{"n_layer": 15, "d_model": 96, "n_head": 2, "n_kv_head": 2, "head_dim": 32, "d_mlp": 576, "vocab_size": 4010, "activation": "gelu", "norm": "layernorm", "norm_place": "pre", "norm_eps": 1e-06, "positions": "rope", "rope_base": 10000.0, "rope_fraction": 1.0, "qk_norm": false, "attn_scale": 0.177, "bias": "none", "tie_embeddings": false, "parallel_block": false, "init": "trunc", "init_std_qkv": 0.125, "init_std_o": 0.0279, "init_std_up": 0.125, "init_std_down": 0.00931, "optimizer": "soap_variant", "lr": 0.00484, "lr_mult_o": 1.41, "beta1": 0.95, "beta2": 0.95, "lr_head": 0.0112, "grad_clip": 1.0, "warmup_steps": 200, "schedule": "wsd", "decay_fraction": 0.765, "decay_shape": "linear", "final_lr_fraction": 0.0, "batch_tokens": [16384, 32768, 65536], "seq_len": 1024, "doc_mask": true, "train_tokens": 92520000, "steps": 2961, "dataset": "wikipedia_en"}
Each number is 500 + 50 x the weight over its row's rms, rounded and kept within 0 to 999. Layers, rows and columns count from 0. Numbers have three digits each. The size before them is the row's rms in percent of the matrix's.

# q: layer 11 attention query, 64x96, rms 0.132, rows 0-63, columns 32-63
# k: layer 11 attention key, 64x96, rms 0.142, rows 0-63, columns 32-63
# v: layer 11 attention value, 64x96, rms 0.184, rows 0-63, columns 32-63
# o: layer 11 attention output (transposed), 64x96, rms 0.221, rows 0-63, columns 32-63
# up: layer 11 MLP up, 576x96, rms 0.184, rows 0-51, columns 32-63
# down: layer 11 MLP down (transposed), 576x96, rms 0.183, rows 0-51, columns 32-63
q0 056:555563474495547449446505489485511456482519485469533506454447537549541464432490447446456499500549
k0 050:453594556497438569432451543436536541508516546534533510533506457419482501540519444600504525468459
q1 060:433522490510492588430518561535492490470498514456573487391515499595534469479522438483579474605600
k1 053:466507472486457478459451487490505545476495433510462520467457562465533561498463555559394510511495
q2 061:427473522407524505521488453474460509447520459490501487506484421602429540537508398475550440522438
k2 066:597499445483487510533607509528539449531536439529490492453476583459542520536481517477598600389580
q3 062:512470546470455556586483546452484515584501533525520458418564539460460514478522512607552543531479
k3 062:528514558515573521424541470479531550509512553528580549510481411526473523423469456492489451503425
q4 079:484454534555479533550424420469461458472463589445475453553431472496509552517413507410413519453440
k4 063:527490541514595482560551567538448596497510566548582532516444486436463439492526481477579444514495
q5 064:560464487531461449612440490463546483515442424558493468546465560446423490447460558484397555519463
k5 062:535493624572515532505444566486390556539555526398408529465496466474502522507584523529463434509462
q6 071:529499462464511514390510566563456496483567574555493444532529502432437499427546463581475547505478
k6 066:511533447502467490489545472575588450527497470485540446411389595592523560543482529486458593523634
q7 073:494525526492558597517520445502506559546553437519495460491468385555499543520587374491598516560459
k7 086:551478405461508496504477455518530450439484528500550557530539539495522450533405434501501465516517
q8 066:557580401539536443566511603449510530485403463573553500511524528513510511502486542559411544516474
k8 072:426576509559380491450509512544542461541490561501469406538493546594526528423540558449484519477497
q9 073:518520484525491423503512593522447507539436461523485518433438481368470441589446477552520524478542
k9 072:448569559515456407506398580501535442490404454566488464475483531479548535437457515471497505503510
q10 073:550562489516466473540586477466511431477508427411567540545471513490495543448494458478368502482510
k10 077:490530578420461503428458473486578404462516430460489502441488478593583507492477501549489512388477
q11 090:506450453496474389460506552500507525555439480585484585501511542466466363526424573547491563409565
k11 083:424465538467445444428560497531478529512503481500454411512468510508554581408485502497544546415630
q12 080:623491447546483422399459442458485479490407519494517515496425484460490457487497521578427542430517
k12 077:542526558528497415459412473534478467326523456440498508466438489485584535424388494489452466476559
q13 083:522439498436462648450434513531502430547549609488508462452467467406559540524472512504439534519478
k13 079:532416445413522549518610512475435535444563430482477534558526438503418446544484379465540466470510
q14 076:429444456560499573466613571442537514489492434547557500506622472518498518538420587462497508571507
k14 086:462509484405519500490570489551450604567533461448506540428415472471482536535582360492454517493421
q15 094:364444522525464487547480463514530562474533475486431489424474489602478496627597444544563477455441
k15 089:423506528453561552491517499465524517576542446495380492493488481541460537433622516604540434516549
q16 095:435548566547535497491581568440538566536432527567504561457506464541461530502468512500502464494513
k16 109:558454589567499571459500493519538526487495480475500481533446486587547429424522491481439470532618
q17 116:536492514521562467538438529481526508455502488474415480428521492515598543515540533536530505433432
k17 108:423458539471540421556529537500495499559513520439440514452504470584470531560469494449542465509552
q18 107:443486553491353543570477331438400516478567528507426408410476442510595439520542559457492497410437
k18 131:536428496562415511532546517596469598471575478563530547488505442480502477484549463507516489492420
q19 121:352511553400550557479486552534496483582475533498514462470478491567476573509569462553498456518515
k19 098:454640515513560543413454508489469420561557463441522489440451518566582480513548506558503440496583
q20 153:525477487520533529417539579447547485431434536542487524451487460521370447484513558475414522552457
k20 130:577468501574565490455515510415547500474448542495478486549476466525395484531441496480493484534533
q21 115:473558521466396482474485649548481441519544465531498516471432543580481513497467464491491527559437
k21 139:476521476460493554458455544516526437404587435515476519500379449599466467536530453483457539540481
q22 133:420538507455497509498625540517497573510533462488481552442530460450494523527563564649456576466548
k22 143:568580568462448501623511481578510578475510538504515393451515483550500525524455634600514540558533
q23 129:513536541521483584522409459465389409518568488453558516539469544524504601509567568609521445484468
k23 130:527538553489556542443487448451447481502541537508579504488527411493618589597473518507576390522487
q24 151:501447489575495460500506607479570506535474480454496339520517412587503568467600436491553498508531
k24 140:488455512678467403467490598478513530510527496410506443440509474558540527532586511522556444504549
q25 135:465527638458460547459421561404505547514470550483539495618468500481456472551490477491496470451382
k25 146:456479583545555550498468573464468502536447507436509460677472486500497422490606497488469388461468
q26 133:543539446539490456455578558431473531475514475516576591451569406516496420454441575513522530507504
k26 138:608542473457537477446527550639511502504464538453502516442549377521566433508534567490546509503564
q27 150:513455516526505510460506542425457448455560506617580549530505564509536478570468562525481455445430
k27 146:485464526545457534541471455456455503454499493478550512509522463506526388564486491561432515479446
q28 148:427516491639508464472413564552534524480505500458545556547454533611469458430546472450488392529510
k28 139:443451516528453426506449517501580461477502463540503498524452513600469530420508518542457414430544
q29 136:521419513574405457533408619494568478493487507434518501502514486428537519431518480452494461505537
k29 139:394432499577527517575473521494474492411518531467476485541530539451541559434525419563567543478443
q30 139:449443530544538570492552485437535545509632473490389474587470486516419478531547452544474464489536
k30 140:511379476495423465521529425485514498473521485463429488562513402472535525447591469500413520565503
q31 130:497522541457481560581513511471581463494480580475506562457475513419500512541538583486531565518500
k31 141:498518438505514424474569563511507489565445433515494512439408544439541596477580572473528447497501
v0 102:513578532582491481496506474538476524481466499614579488457507506589530566513493462548470492501454
o0 090:508482485564564448535412474375552475476411503440466474510495534492428549465465484425468468510468
v1 103:564536486434525440545472441524498422475513551492454493487531498493530467544512579542469570470476
o1 098:510502527498498509490433463435396547521431460573497442487572478531407470461540515548560457496440
v2 117:476464569463560536451547479549540454541527485528506461506531523531456446558503522492510443474520
o2 112:475517507447400500449433481464426507472470496506509593580515541467417552492447563429479468537384
v3 110:483475434445490529497526515487478518430438457594532532566493452466628520479493440544542457598528
o3 111:447597533517491411538557452595430500497437496443568521460426434493413487500511620477473575473503
v4 104:457603471539430427517524507457494504498504481498569550539536573560515498458543520496476528499515
o4 102:515397561455560457475517557517492535618545573554546538508571481422531452414528415461518449526504
v5 103:554494403541431506488338502564493459468460472438477506483491491530473557480508471499501488502520
o5 095:514474531521600521532602497494606545474433460488568575541491496561525484557499569486526502463504
v6 105:525555486539537501515491455530470545452490423512481444470478431490502457509431550409485479502528
o6 101:567542534481500438505500492513508528544434475496372415536563493482555539374601519497517565400522
v7 102:480493462500490378515509452556510388549445490490512509552387545599560580538442473580517464605490
o7 096:474481563631557508501552496497546588461461547515429555519555440422382477484544453438480493464552
v8 104:462438515520501437447489476510412518478418494558534368498523513574535605544455463475478540490491
o8 096:433490565484476568489568433527429470506401504542521583510477427460474476493399434564412611523532
v9 095:454490475420612497531523464556464495433476517521442436430444481574453530483418513513496495507445
o9 097:471492501611445558512499445424509509531494503591635537542631467479447524479559625492472463447484
v10 104:510592513565364547460531473402437553513519515480508547526581440513486467484513556462447484374586
o10 102:526452549520487450594507539547536546462521520499499400489504518576550477496505463513489501557428
v11 089:458508569504472502626505437539408472495478531431468500520460510583577455503532512497489507510498
o11 100:492595470540585506506608601450562577566427460480546491534553555488512430536480571448546435515511
v12 100:441473523474505451493462531554602452598511554599465568560528450488544463529536576402553415440540
o12 098:536539507486500474392572564462423511513495580496461496466428577498504586462549490485537481484518
v13 101:493523426552519545508439533553526504484489410540517586586488559487499539580556559485475568492468
o13 102:450460505585393424438579522533548457429445602495450539572495554480440486458495464523470507513528
v14 107:418548409454464514442482545540622486545448502509611462462431485533543550567466489581555446448438
o14 101:497506484463467470488510507445504455531426515545492564484473480528532477543529463531386608556565
v15 103:489529419466513477482500577555542429481511455484508481471569518551411557549446576559468565435500
o15 097:594463574484463610503452418432447437456540530534522533469469542539536484538588500462503414511524
v16 110:595464535422468505585406505491474581508483457567678406545438535551575506480514535415567449486460
o16 108:526559418474467403513539570494501484463487472554489503501547398479506539492488533549516437462583
v17 093:472429506459563499492492504518512447473504422496464531438432520408508506563560475501481461500589
o17 086:459522437524466483541459482558445603580624550510436498424490464577466528397453493527512502509507
v18 102:526552497520466520566570488489485587488486490519466559422526443513543515562471466543505454474507
o18 097:568458441521480582476576555499524482465547571540415495529525577547538548438397533426487489525539
v19 093:519501470464528506531566484433491533543478404518488479473583434537522550487549508397464465455465
o19 089:409520547530420410494509433491559445497443528526390474563514501479528423492532577504486602478523
v20 105:576504512551457411465434505454528484593466586446489477520525498445576502482559470395488568397525
o20 103:442459454440542486503547520436388523428450519574436455449528446450478512526482511579541457445499
v21 096:426617530466501521576532530472462586541499547571468585492516433488509436487515502516552477435532
o21 095:469534441549544542557506463559459505397577590446566411542579551534516486441456588524438499468501
v22 111:550521509447529532613565429457616499478541577474409482534449593499609412453496518528533476495470
o22 107:551538509491510520499468521369489520562431489511510460502534528375534526376427544468529513493533
v23 095:457457527454558615550422463477575489522507494382498544497499536530567457424538548517443489554466
o23 095:567514461545515466551511537498487463536545524585571464522495552466453532585489563362560483569470
v24 100:516528538493531549421468448492460549507473556540455460508474463508463551498544597594546537500509
o24 094:422473474544509498510534482432564480464523489483491501527479540520428417400521466530533483530506
v25 101:505519493503471484485578521554562417483513472513626528545505457448519510448514545466528474419520
o25 101:524478497452422447510538493434462455471620425495380521483479413461476480556523477508491610534446
v26 104:478557549496492473514456388550374497535511509544505440454349513526499549541512528507429464476500
o26 100:581502445555504572482506560442485484525489544413481508488532485439457449533498452400518504580500
v27 106:462557387453438515551498524514523464445488525487450408619458583558462496515394488477464499411583
o27 112:487423573580442559532511510487498553547502540462524442441506462444472510468574412577521461508472
v28 101:533541505547549459507465527561570554474493548532535476527485454455491510478478409519500606526550
o28 108:486544468409532542512509502616438500524359489502542575522514591474484401521573434549528481463453
v29 097:489515455471569510479560529514490497504524446561558427530461573497504470570556462516483353488536
o29 090:558567538471499474454469444547442555538515504485503559563516497489516416478520491429462456459450
v30 107:472460492500516508467477489498515481531496525393431609492425402489566504472471537487454495496546
o30 104:427506453537445448519537476542481515453611531509544523445518675517509607500450531511520515470476
v31 106:519430488481544518489468434532480513582533457434504495483490442562524511501487583434505521523428
o31 097:599488496440419515491545510508493484572525550486585475602512449446506584496531451552449459443485
q32 077:564484475502539536509557530435494463469471448444439451443430526472440448465442547531507517528553
k32 069:432482466481456532502471593481580551504577623534608522553555443516561544573435463571540451444563
q33 069:470535522458537543495590479530429488472582523589423569426410511474419429460429561547504506512530
k33 069:502498524563528476557467502604429565421540450568407492498496479481452448492502645503495458508484
q34 069:436457457531516517512508513419602492610472495485478449614517540520577532434626409438442519472502
k34 061:594495549411457485402466439407515408575534469457453511528600489537574575480497484462421447534544
q35 080:486493552521524522532463525542497493544472540493505537486358462486421413503482580398556495616515
k35 072:432498481519526469532480511523389554482522627515528493567539573468503498491476522530469503435437
q36 072:443480501606601515586479470453467464572498601523541501451499431420433423525479482425486480580474
k36 073:597455494464609519530516498481552446511573561466549485502563488486501505530508525520528470548509
q37 070:506565577450462552453457475504370499445528503585460556378474488444511450493401526576521458485509
k37 086:507557514602490518536509496528437585491522546524541547433472542521407416511465542521520554421477
q38 086:435479609497488398423527483535539567551506440448455533455412476473530486504608591428683525516496
k38 086:507383521495569453545461494519517615441477496461572560543530501442459552481565490564535471492445
q39 083:492516511536488525533468495409448462466607523514445402584520484549492533427620405490596444410530
k39 090:479400461430552450481547428545525531566413482483444467512588498543481535470529494548532421554436
q40 089:582536562364442534412458486519512445473469522509488511497533522442556484513549460484594533453524
k40 077:550516507475352415572483438548571444468413405519457533465408504478549426488477467513497530527544
q41 089:490440526564474525502569554458472615484565451517371486536510479570568540440493375565383572442514
k41 088:495411519535440552502424451465540446558505522418424451451414488466546497535528406467557436432538
q42 114:540528591417441574387502499511481475495463513601534518484503525486534519479472608620401557510455
k42 087:558525513542467610487510481446456499410506486552546568505501490432589569554405551469444489521598
q43 085:537474483522471542530569621557500535456616519546530510446518488522532478452431552547505540499567
k43 092:448476477463555470420464516480456484454512492489419438529498474496495483487546377454462470415490
q44 102:501534533407500508508534596493458541515490529473433476587500544435474523536600531593530475557494
k44 093:542507623540466557527438518540437570489450548583555513453487525513486451426424568502498530471437
q45 102:569486445531561538456542462500456519502497464560511464518540562556505516569469462441480506431452
k45 101:506540450441506475479518518587549435547508516413459503537439557506476459539505447511448485415558
q46 109:460494448529506610512532546454464504577600491454460467455486480556484492554493401525558518550524
k46 095:485505423536497503516465468487483486512540524450444477448559467584562513580500422456543428487476
q47 110:523510450614549407530502543534494470466459554538560494569445498513388489458485600459437480582482
k47 100:550592549416525512449531513613482504422556447518556601458451569561480558634466565496598451483581
q48 088:499417581559463439454415423476533464433512527559393463444446477522565465445436486448459521420565
k48 089:469557523574484494537519585498456478602531586465589428565475586529474473521509468459480509570506
q49 094:557477503465514544504499464490619447494391514417456463492504550472486592481560500466482489556522
k49 088:458512478452482513503463514477401468427469495541558484488557508446551516500449557609437507482564
q50 087:546452495493498497467509499593478441445552545518487561490521510419466559508504538506472510529530
k50 089:400516518503545491493544535473479508396544606482513575496421520430574378540570528472543525510517
q51 112:548538382492538489463458544506408570525556544574485478483438610433512480474449527521451544544359
k51 120:356442472503605500546552435455515448399519541487442416497541427578456503506493492464409437471410
q52 105:495566482510572448509543489459451552392522503574500390466579418501523448545380542447493550459478
k52 110:433473453443454499501454537525540497598508503459433471477456456545506475510578439547488529541479
q53 096:420484560573486443628492436535381533439590608522506526446425455490456430546489506493525456556528
k53 112:531494547443426499469447513470529491461531395535457545538542532437567543483490455426467548489581
q54 092:447400456601528540483616551434557483527513504441490411484527446511496509516543437558530460494444
k54 093:447453460525474526535486540529573462530508521479526522490469544395618502520479536561459447549570
q55 107:491545366468499498492483539502498428536503438504582565473598528533618522479452446547488453579482
k55 108:568487559455508439492488570555458439435461454520499526485531546416548560544509541441471551419453
q56 088:510541482533469484478460528465475433509526531531460443496585548504457520447429527512489454439629
k56 094:508485546560413476554437498484428409565429515495550480493556521481464516513528467436569530427555
q57 103:489450461381384492477523435461475544497427500545422475535468489522569447600421455507413530439523
k57 100:454429480575590447459484549508549424535510530506385451571536519641460519456512403477486481497473
q58 105:549493564473502559367542543506512539510507492527489568515574434515504441443474487570495564522490
k58 099:562478473534448522507515595508544470392453534639395483391483452567509463403481468442467552537474
q59 096:486474493541584446494557514552510447488496483436584457508491527528561517549476500551529436461589
k59 094:454568501485507492469398513563454523559492496375442531515552564477439553436537548513616511519548
q60 098:518485473472430542383621560485509558439540556602517569468510505435554452521464511541527534406563
k60 103:443472546429564480463563457400532515597393502460443438502472570533527500567522455527510454458539
q61 085:432425553566516438492464421462499512496562446535471547482591625600437524413458512423506570480455
k61 088:515505441531457549519490561585491445419489488530538505522387523410490501521495534553547445444506
q62 089:527465433495545514585449447487466507593468507500550618489470547516421471386560530552470462515500
k62 105:465491503504543553483533415463446470482658632530472504559511486491517468552457605571490511470461
q63 099:546482451546549410467491596457522496411431602501435573427518557463504513504480539482496508579490
k63 095:572484405521527461576533536491462473492528409489493465475509407505499489493477534550547527470517
v32 110:497550462423528549388571560528517488476455493544434454556540460562416541567474599463534596498486
o32 119:563481513594576466449485556400529431402436498452447349519550509551509547504529436429535453604524
v33 102:485534581530480498505481496526457351477491524548502518536548571508456517430459375511528374568396
o33 111:496459617578444526516584528543514538507504524568472531464530432481441484482469530509486594565503
v34 101:532454403570395533475649629394484495482497566501590544456470536460478512530513485507481443511534
o34 098:490524537459509514472548551479427542528471493500535493554442478432611475503532524573495532461516
v35 098:442596459539631542545542519556517642458483526482547597494548462487481472501497477508637530423498
o35 106:473502435443645556508488504550585584573412471444440496449493479465517534551509460481564498514541
v36 095:495521558509533599566502491432503478483481371524490572541586514529467442479609495478562556569504
o36 098:444455501445519528448471533478623451519350469481452504491478445602545427544482469545380492419582
v37 110:557383549421505510448529439478474477476470439443467470510510550607514496478533431549573556538463
o37 118:517481518515462546571474444467469516484551447535616478546558526498487428511588465586494439396492
v38 096:557391501513450534537418438483516434520501404563500508538488545552531491439391528494436454478503
o38 093:487476530476505487485427517507498486388563486568588502475538443490599459469459488530493536462477
v39 111:482482480453380517371587461514456476526536467482493491447573456543472553421483454544458446557527
o39 102:531456512522467545454505544505592566569597423480609559566452426500524437503518484476517475506473
v40 092:499510510476504480436499511339470539535544370520469493442585542527454386448464427460513479459491
o40 095:593451388546483480474424490544487486466537503499525571525487453497511444462518445453448509440480
v41 086:515562535436543477493569572500460465473475447458548456481527576566462547449505444518509545490542
o41 098:516538517426504623500500527530516660496583501518439561608534493588519503457482437544432550493489
v42 096:499540488601483610440464451460437489468550485497520528492537467525551567456525512623518387469458
o42 100:564555429465583476438584449588474484499451494558575593449544455504493450473473512512552447474555
v43 088:520504561426476504558436524519592533543488472454526520399510593469481493469526451510523436589514
o43 086:408457552557435531537480575570500581478424509460522470508464543442478508494497584532455567491506
v44 093:431620524532536530545477486544579482466448523525435558528424483582546483513498531506525544451549
o44 098:457536424549495449488489505470540489449415514555475437505559508563518454443431489455501485505503
v45 100:423566498512545408511487468574431462524482406511478535608501528429508496539591514497478498496492
o45 097:436583499390560456423459487534438474494462488516439505497491566520552507530454433480458522524385
v46 099:491488590477380503496469508438525438527446552544551534418538490461483534438483508394572418564483
o46 095:448546486435470510404540573515529495532495491509526512492609531466490443439488552484556543460490
v47 087:528507438549555495530532427496525461495465515448579466417543532573482562385522526505461577557592
o47 096:490520426514587517526482523493501499455541543491628463504485515537542488543506551525509417549562
v48 099:507444524530551544503491523577542506437526481560475489430432529502488474477507560541540434435530
o48 098:611528471413479525491398465488540560465401475466526467425506636544493475587505530555528571453495
v49 096:491521496481449541513467520518470440474542440446569417495502455523501565470399416495458482465600
o49 099:467559470422600522579471491480468493582680491591494433431499465469561488475490481564440492470466
v50 090:430543512618574468563439577442495472499544519477433527493493525455512507485470409519515553474504
o50 094:529492455483540556525512454525479509498434467455470498525416463485536324470493416426418556472503
v51 101:591451522489504505520583507598491538518459422506499466470480548492482445499510498534520575439489
o51 106:521448443643405527577494425478579451516538539505414463516476573492465529552504518578497501482461
v52 088:527526491454578523538526564527560464486437398612589486536549406494502480533556548548477542497526
o52 092:506489428515565482521451524482487480536478470488450433475530532433523512451485456471426541511477
v53 097:469452536463506482533515456494380361579490611589564540416510530505434439559568479487468407531503
o53 095:495538516416459559459544617494503527484557572551548522513544527464491517490587457497538491517515
v54 089:507498564634523558511502500516518600576442484521554562442486545527424514501491479546502472428442
o54 090:482495519486463446465539455385536557554334536490476463535508514428483468517539399435483516452491
v55 092:515530455494439511534510527513542539615512501546473452483367557602570541450518446486517450524480
o55 095:477500545528469505450498440532515537517536427513392562517460468509545565634545548505506406443531
v56 090:357418425451504552538510525490530499466518539569515469496446507517535536477457480525512501459459
o56 085:503537550455436565490516530523495467543528480435406525424504474472593467580513412516585491425370
v57 102:492485528500435428414517567438395392545452420498440508428567447496492503473501499518501553558560
o57 109:523562468487531515416479571499497498541553531474523463503424537542520474464494426443473436522578
v58 105:459526476499375464453479526475469490508447533461526477546395488427496488419556532563571433626505
o58 111:508545562532465536501388527523559503453399466480453596520497553521477490463467584490455461512459
v59 105:518525437535488516446489510476556559452451413504573515407532532528437558582542567487557525563419
o59 111:536546509515523452582544544536516545485390501501605511639494464441406513478616513481539503450474
v60 096:526606443465450586467514566502498487526523510550454391466511521462501505485494521480471515504380
o60 108:506496493557425434521585520554551531423493489475524542525499541459519419521419539467437573498559
v61 100:461571474431485497553512480457507538471480499498523467517548408543545497572531453528498457436513
o61 100:573472399505491440562465592503466502502560550532419432486475369492557550453495492480496560477591
v62 097:501458436497556447525432445546523431500507516519549500475563470504520547513489531484563481491445
o62 098:588522596482572525500505478455448513480486509486524448471564478482584458460528537500560465473561
v63 097:549497529538440554440506436465468509565467470507471479522444538574453617445527505484559505536541
o63 099:394545429462483491496478476489431500428498401470499462471463533522468434482525434538560532476533
up0 100:426580569533498480551515546587559455557499456391565507478453425518564462539442520493374507412511
down0 099:491553462492593472413559522487489477451500531478468513475554503413601538479525455495533469573551
up1 099:537474487510430450552499474423518505518444478507550479472452429502508488375478477542425551540527
down1 105:539454555483433531514529487488629491514575484536507473488438486526433538522484482388414454541490
up2 101:516485511527546477478448458542518546447473507546516498450448580482464576384471448559465478560457
down2 101:476610541520535494484496603599493518484468503538556516485532518484466512553494540471533496464419
up3 106:530389481490533504448484544505345472410519468577483540492502532475507429491538538461484528443507
down3 101:597482617535550604516439550612562540532541530485512422438463493465411566589559481443530467542463
up4 096:495428537521461500592469526420417509567546549476551506494534510541505542547458446441452435510580
down4 098:538502573435500486427488530477492524497415430485434478452520606469484448510592532487440456527483
up5 094:510439529440496578599518535525510541500442428519438461481563518471379454513468439507570552546466
down5 100:493452410456541503527355598475459449498495479429472476488590457469528555480419539459453576437535
up6 098:529454544510451563502465517559523537495616492514410514504498533495496619455517507535568504514498
down6 101:479556490456484614520456495462531476584632501534533520512509553498545420516445588516424549535471
up7 084:518541598433472483467496526461572440447449514500497506497487450444456555564489493473530522534491
down7 102:427508548494534530570522527407530448383343540450579521497497549485476450515472443451491506429519
up8 102:556489534539511544503541570509472512520543423436530607548454440436508493447520545453456561485495
down8 097:432554523407499471494482542441412478548539477543436477511496571478674419476503458520548488453465
up9 105:418526546474448495488465381566506501535490483507606544550449427464556504486422497473511574511495
down9 109:517400548547541446452506531502480522504610535462501586532454396522495602527576479612488519435513
up10 094:444524499495564495521514494499529443443537557509434520559528483447523605446517467463447566423504
down10 086:500518522472504577537429520518598589488495539555464531496513535524482429551561454569555466538631
up11 105:575497548523559530594526511473443472463438484457470452476611436471497518532503451537522502536473
down11 100:483531493560446488526548498514509479563553556456506589535460485442495443394469564437473527489498
up12 104:443477481444474482512483490567537536396463505426498509458488535464494490483491467501537558597590
down12 095:508553487548508515500434527613494523525454474424520425499484601460585531498525499430592490515568
up13 098:577584491521435558426581553505441545519487525598468506458422469522475533510532524497379466508473
down13 096:464459397517515507450512572495498452491518551440495509563523575580546380436468496468611482498503
up14 101:522559520487485480445462488508490497616483513519562465470469486567431492493322469503469475520576
down14 100:641533481562440506551447566517435559518537421553535602500465523477523467554493476507595549527438
up15 089:581480487451514473532425484481544538482449649586494465576584499465512527504424539514593574470489
down15 091:466472543472367512506423460496510469412548420427537610567427510509531478497591539468528534482436
up16 100:495506559454514536563442574499459494457482553514485463452441521497438496608543505606382443399615
down16 101:556527491508577509544634522428475518460499512446415515558530499579498465476484473561438591481458
up17 093:454450500559610511449471468550542407476390550461494582512479559495563481466448418527491645512503
down17 082:524500565499397543535527487469524470559440519532439469449440482567495586499502523466566385448526
up18 101:495431508460511520505497466514504461567458567521481521527458523371522561433481455545425410468471
down18 107:547459504513574542540547512532680481482541577495488484523575546427468468535502410373549499466503
up19 104:524438507500532516373518419473605564502499479547574483472486433474454492490615463531557521491594
down19 106:443524572554511444488542490533475545527480442524529563526558399534458491628576504457518486544489
up20 094:451458489499409549538558608393539431469536429456456455566495625559481524562434453492505480495518
down20 097:535608604508528457499454504482402505475513486490517530558478499458444432455462517530533507470491
up21 099:454499547452431381484457445511408494448441591496569437580470463506464522463599545534511493486578
down21 104:457504457600565467570487531396544491543530500488394567468535554587453520480483483514431450496482
up22 089:410464444468496454492507453398540545495539468476547513547565537555536490577447353492466439463576
down22 088:625494466497584471496417481544464476493554520480417573562419518444553553399494452504518555424478
up23 109:598489528503520549424540466544459399452514441560549555391506603492524388473507462454511484526536
down23 101:481459528456546494442518501441461430519652507511404473425554510572471525459507516447515428503550
up24 096:515543408514539388428587476497501537490420540459580514486521561490457459558521581543503470578419
down24 089:505581492404499560534390463485573424457540460497377462500490574540530547483556487556493530531546
up25 097:490464527438496392503577488500512546461498437444491555391461596484466542452470510446472444451488
down25 099:428489504374415522511514528566498412539467480500542488442500564580468508472484505491515439539484
up26 102:445484437509561444505462495471484492535398468469556539531388410523532472599600554561482471543465
down26 097:505494545507511530564573478545462637595509484452573486547493546436452479576468493470537580540480
up27 096:455479527550394506540506529489557494454437524543556604564409472477521459522583339547453497457489
down27 099:517478414450606480526539486480504510545465514465414456460530551511535502532514462494598500583493
up28 095:442483474335494409495510510479557503460558468482523431509511534543537569438500522542497598469476
down28 088:433492568541479471520552524591412484534500556545527512517455472466491541523457475483523458362514
up29 095:518504462506477557471521493561464404567434470520497518575530449570497665480464558449414566482507
down29 092:463511538460560489574480502408482484444539597482504443460528492544552505513508481569562535509457
up30 095:494445576547441569555361448442536467591497542531601497475512454535592464451479475470450601569523
down30 094:497493507443522476491479504565468493455500506526608498435503535481498538493456486572481531462433
up31 095:527542485496530534530494528599445495440395483549562480506484547511552509463448384484440628561460
down31 091:517496534605506466471553478605511594475433626507542516525454447499533561514432456537520481548580
up32 110:536580483481525518451595485496547535538459463514515571452500548555507531560490512512472470460490
down32 108:391555526490522499585516474441495590452435497500460446464562486528609486571514517541582508568518
up33 098:409528510481447604404543473482471411463468527505444530506562425533474470506424529478488488563582
down33 083:535455471537522495523426502549520499519608484417513519561553511502477554480499459481486501526477
up34 099:496545473433532573432501519463513582610554477503565502503410518524460495543397540527491453488536
down34 090:503406442487491477509510537458499484487445449496535595540493596466353546558473551444506514507481
up35 098:528476516524507555577462509419499511586531452509486545586439477509523522495510353524558540460526
down35 094:519506465446479471498537325528545497511494542560575590424568444528587469463536478533529481483538
up36 094:498503561461484429398465457499550564523488492507521502526525495526494582496497489494569559494456
down36 093:476487493489460570438488471457512464452473510567575377395554494503508461563482530421588524427466
up37 106:568471534465440543553585474545562473473486479449526375533501449451537591433546504518507503556539
down37 104:473495476530448509491477528523529565512588496558464420542587430550469449551447484410485535453453
up38 111:499490482489427446530580485576442489494445506534482530522534576472565516431635435493477500498535
down38 100:547483519467391468494405453451443444441507524506492518507514542450417458473521526592402507502501
up39 104:569475590455529501403527491485583492450501549454583516532585518554447423469532458540499506579502
down39 099:459510473509531497447551497480561491511461443509479427425526484541459451433499444513504507531525
up40 104:577422527496485575541475503463505446516506624396530461522487527449475512501456481566482448539461
down40 106:538457549444508521628430464512518481561497544504501547469508556528476570467449495523443419571426
up41 095:581550509413567580482553456424532462469542473475566550523462457455499523495371420476462449535432
down41 105:547585572480506511517540485487508487491368492434559529474503487472472555481475499592546462491401
up42 098:516513499481534403530443475496563493516527553549512610492543602524513449494538444491528411455503
down42 103:513529436549490481483559466424456503401473584472500430489504519509432520502451464436405495496552
up43 101:525508415543445506594543535563510547526449441431594554442448536458493416481621466562506500497489
down43 092:551590494417457501533485493503477535453540468466511491552565515501423471463523518414538532366561
up44 096:592499482478470406494516452592549447458455572435496576488495535552461479583571449448559521466472
down44 096:434471538395415543441587514538453481464595398546455434613499438513476481550522564481457539467567
up45 099:500436455468476481479577461531453433458511558414560578480541476512541544489526447526520434472555
down45 096:511469484507549555524451603596508501471456492472453494455538631445581509564532553481500488519560
up46 109:455459473446508542446436545420478522466616492600523511527413558463466597510435426510427536457533
down46 106:485513406558509505593476471507541479551555583524552539503486482548418381538523531460422560486488
up47 098:526508454553531532515508420446524482494448536538488456580487636530540588505548509442532559471569
down47 098:505510474512530477564478512482474635546524536490565520466567496472471380544466566449490449503499
up48 101:539519518515506423482482454453470460416478532493535518567516474550518517509537471562485473573520
down48 106:467506549541471518517558483583503500528429509516532591384464507502477507530454519499515556441496
up49 102:521568561396398540453492508537439554516505513442524505540511583401513485465629515461592437508476
down49 103:591509538573448525476537477430519485501507490484471458521520583488601525545516584476417476584542
up50 096:584548530508465470479492492528451465438601502529535440545533490467493515510579508431522484441545
down50 085:502504550531338502566512504536587515495583462439465516461520545488617535474374438447472481567545
up51 096:547568485532569475473538474425454461508423523500520380462428514451551443425463492432607536539539
down51 097:422484445516541533458474496605564533561466452528417510492467500512575537547523514572396523449407